Weights of a small GPT-style language model, trained from scratch on English Wikipedia: MLP 320 SwiGLU, rotary positions.
Each number is 500 + 25 x the weight over the matrix's rms, rounded and kept within 0 to 999. Layers, rows and columns count from 0. Numbers have three digits each.

# layer 5 MLP down (transposed), 320x128, rms 0.52, rows 308-319, columns 0-63
501497522542492498494482522496473498473493488457491477522497449483484506486480506502490487529487463495503479527473485513506511510537454517561467492517534493518478521518495481510487494541495528
502486519525512516451498461527491520507493496534535458509502498524490545465499511477525478492473510514497485486496520499527463486478491488439545509504503501516475508545507484522483476482512521
542498521488509505499480551491493488469554460524503509526507532480526481492485484524486543509515540491487482445495475517474506507487527557481461503509472485540460511531464499514453510497513454
499511486468560470480474498502520492518452505477520494440678499492519464430543461503517552530468526492505511507459477493470474503480518496498510464517486523497537535522480481509506481505503504
531482525477521485536515459528467513491493527515508534527454505490516511533469503536509517481534522507517481447505486464472489494436483459512531453561498489502501456505498499518514537460482433
514475486508495489558507505469522503497486486492449531517514488473482463488484485504500531525472528518519499506551454520489490474511511489457533486494491515521478468420464495492472486504505520
520518446519509478554494452490506502527487547536476534442512459487465536478543460506497501454485519520522503543511503545498513460483501486510495527479524563515471451510505529480479463491497500
483464505468502452455496488510500510485480477503473515517450536500539476512527542474513506506499523532576505481497485467513504509502531499509517505506492487529494447520500518467534518526458512
476484513532529469482504514475475483452475488477496548479527502495497524491501527470498492510513526504502508479512475506508490464478485518521510460482516490480530520497539469549476495471510494
485517514547473465498531507506500525550454491521484523496575476484472556484481494522470483502481502525539489473526497485495487452483449517532515540466488514516517498474517451525481513504509502
506539487525471487489476532486499498472448507473473498502489534526501546508485481491508513510517487499479501496482479496532487528515492514511453507503489489468522485486461500512554497563472477
519489521500503440511523460453511542497486520453513479543482510546525469504469490531507479489490496509501479528527465464474534494487530523510529507489512546526475474492519475449499513485497462
# layer 5 MLP gate, 320x128, rms 0.433, rows 309-319, columns 0-63
459478513495508498483495507519449476510489584541491547500531516511461495481511498556516458508561520439504549518507475525548517468480521465493518456491507526481485483511524498526575541499499487
535551454496510511528496495490489457499534516516510510447514471525504469502514514489443515507512481502464512476507502519491503522471513513505456480469467521482495503500473535499464500471488515
519489528524485496541571496517446574479603483500454535556477572551479479530430593517449484466523471458491531480523504537539488529546505481477518479466489438542494508496540513535483510464500516
522539469494569474526510511483511490494513501506477495464535527552512469497507475462509478479512472502483536490457480484561547508525482497456514519452514499490504490476547522446497459494490541
514446528468477504520500474527495491495451502480489492494498479496472497498494508494502523532514495470480531519514507472494510502510495522452493482478533477499515472569527488507495492535488506
502556454508519550523530512528499495536494489499480520519510520523451462490466468540510531513499511502497502513455500499450505481475478464490540476456519517495530452501493490549518504515505474
501466492506479518467479493514421480524482483489481496492513513535502506477445462472535491489494547489507529476501556478488450530445494503441495524451497434537510506506460472480534492475475464
453491537486532480548519468517528450482540548505523512488507461499485494480481513473483507514548485495502512467478482528488500501532526495518464487491513472453516549520522479466476497505531485
527485520504521465494513503491512473547490497479511539514543490495456475491553509546480478530453534512487487490496483488467471484511520480505527479426457463522500494493522431494509518530488527
514485532514475509511518469490466498475492467508480461505538471523558485503463489497492473504520516485487460485466491499509529489550500534540513490496518489510512464553451505519445505485535474
513522536486504546487428493468479501505478494479477499503523508521472467483455495507501495516518510525493446504465521492462540502501449498484502510449490479517478435501501498491520493495481480
# layer 5 MLP up, 320x128, rms 0.44, rows 309-319, columns 0-63
468494500511492496488510513500485538507538478493485485522519528505504524512448538503508505475468525519517510427513535482500561483494492528523476517487488464521515490527477494491501476449518546
514518483534482528540485465480475515469541501503537514474493469516485505466488503489468555490499537475520502510508499498453507509534496482507515465514493500493503531470512503526491471495480509
521482495441473475454425478524578486491419516471459461378573495435491522442566424534511519499481492578480377456484554392416464433435510525464521461493571551584566540495459489518517532486509480
546504516472508510473487516465448453466529476463490538445513490479553505501487484494504519492510478492532529468484537523490518482507539502474516570501511493530467524492509510549497484455529435
535519523545497506483542526493507546481495517511491497515500487538528505503531513482456454475538529460545520484525536480513512484495477484525482524492497494482488547512480495496495471513519516
535462494482501531457467475487532487535540531516515532506521479476560513515541533488502468477486549527470502508502530492510507521518524486516495507493469510547452534492508484527461477490544464
479443504527471483480464486524551490538502478503493524526491492475534515578526507490480501482494495529505508503504520509490485509473544515478543523489555483463537467453524517504512498473474474
540503508500522506479475488477483509525502558468492479511489473488492489548490514525519484478498517508489490506553501512498494535517546501477483484521483511504486535471500456485495474474485500
482492421565515492514480468467483500465496506452480502479497546478485506484559510497440502496518481526479528487517524492432518498500512508496487536491511510580551472501508497484542529483507514
527475481488504491490469498499516455494506519515506464533502480496430486500495493493494502520533538513494465485536492530531474493510489488465507479497501507479505498501528488513439525468510480
539500529507504489519425515462540478487464540508499477476497488519495513527508486493516493498536471522495511472566479497478527478558512506513515451514474517520480529501524506483505503460504493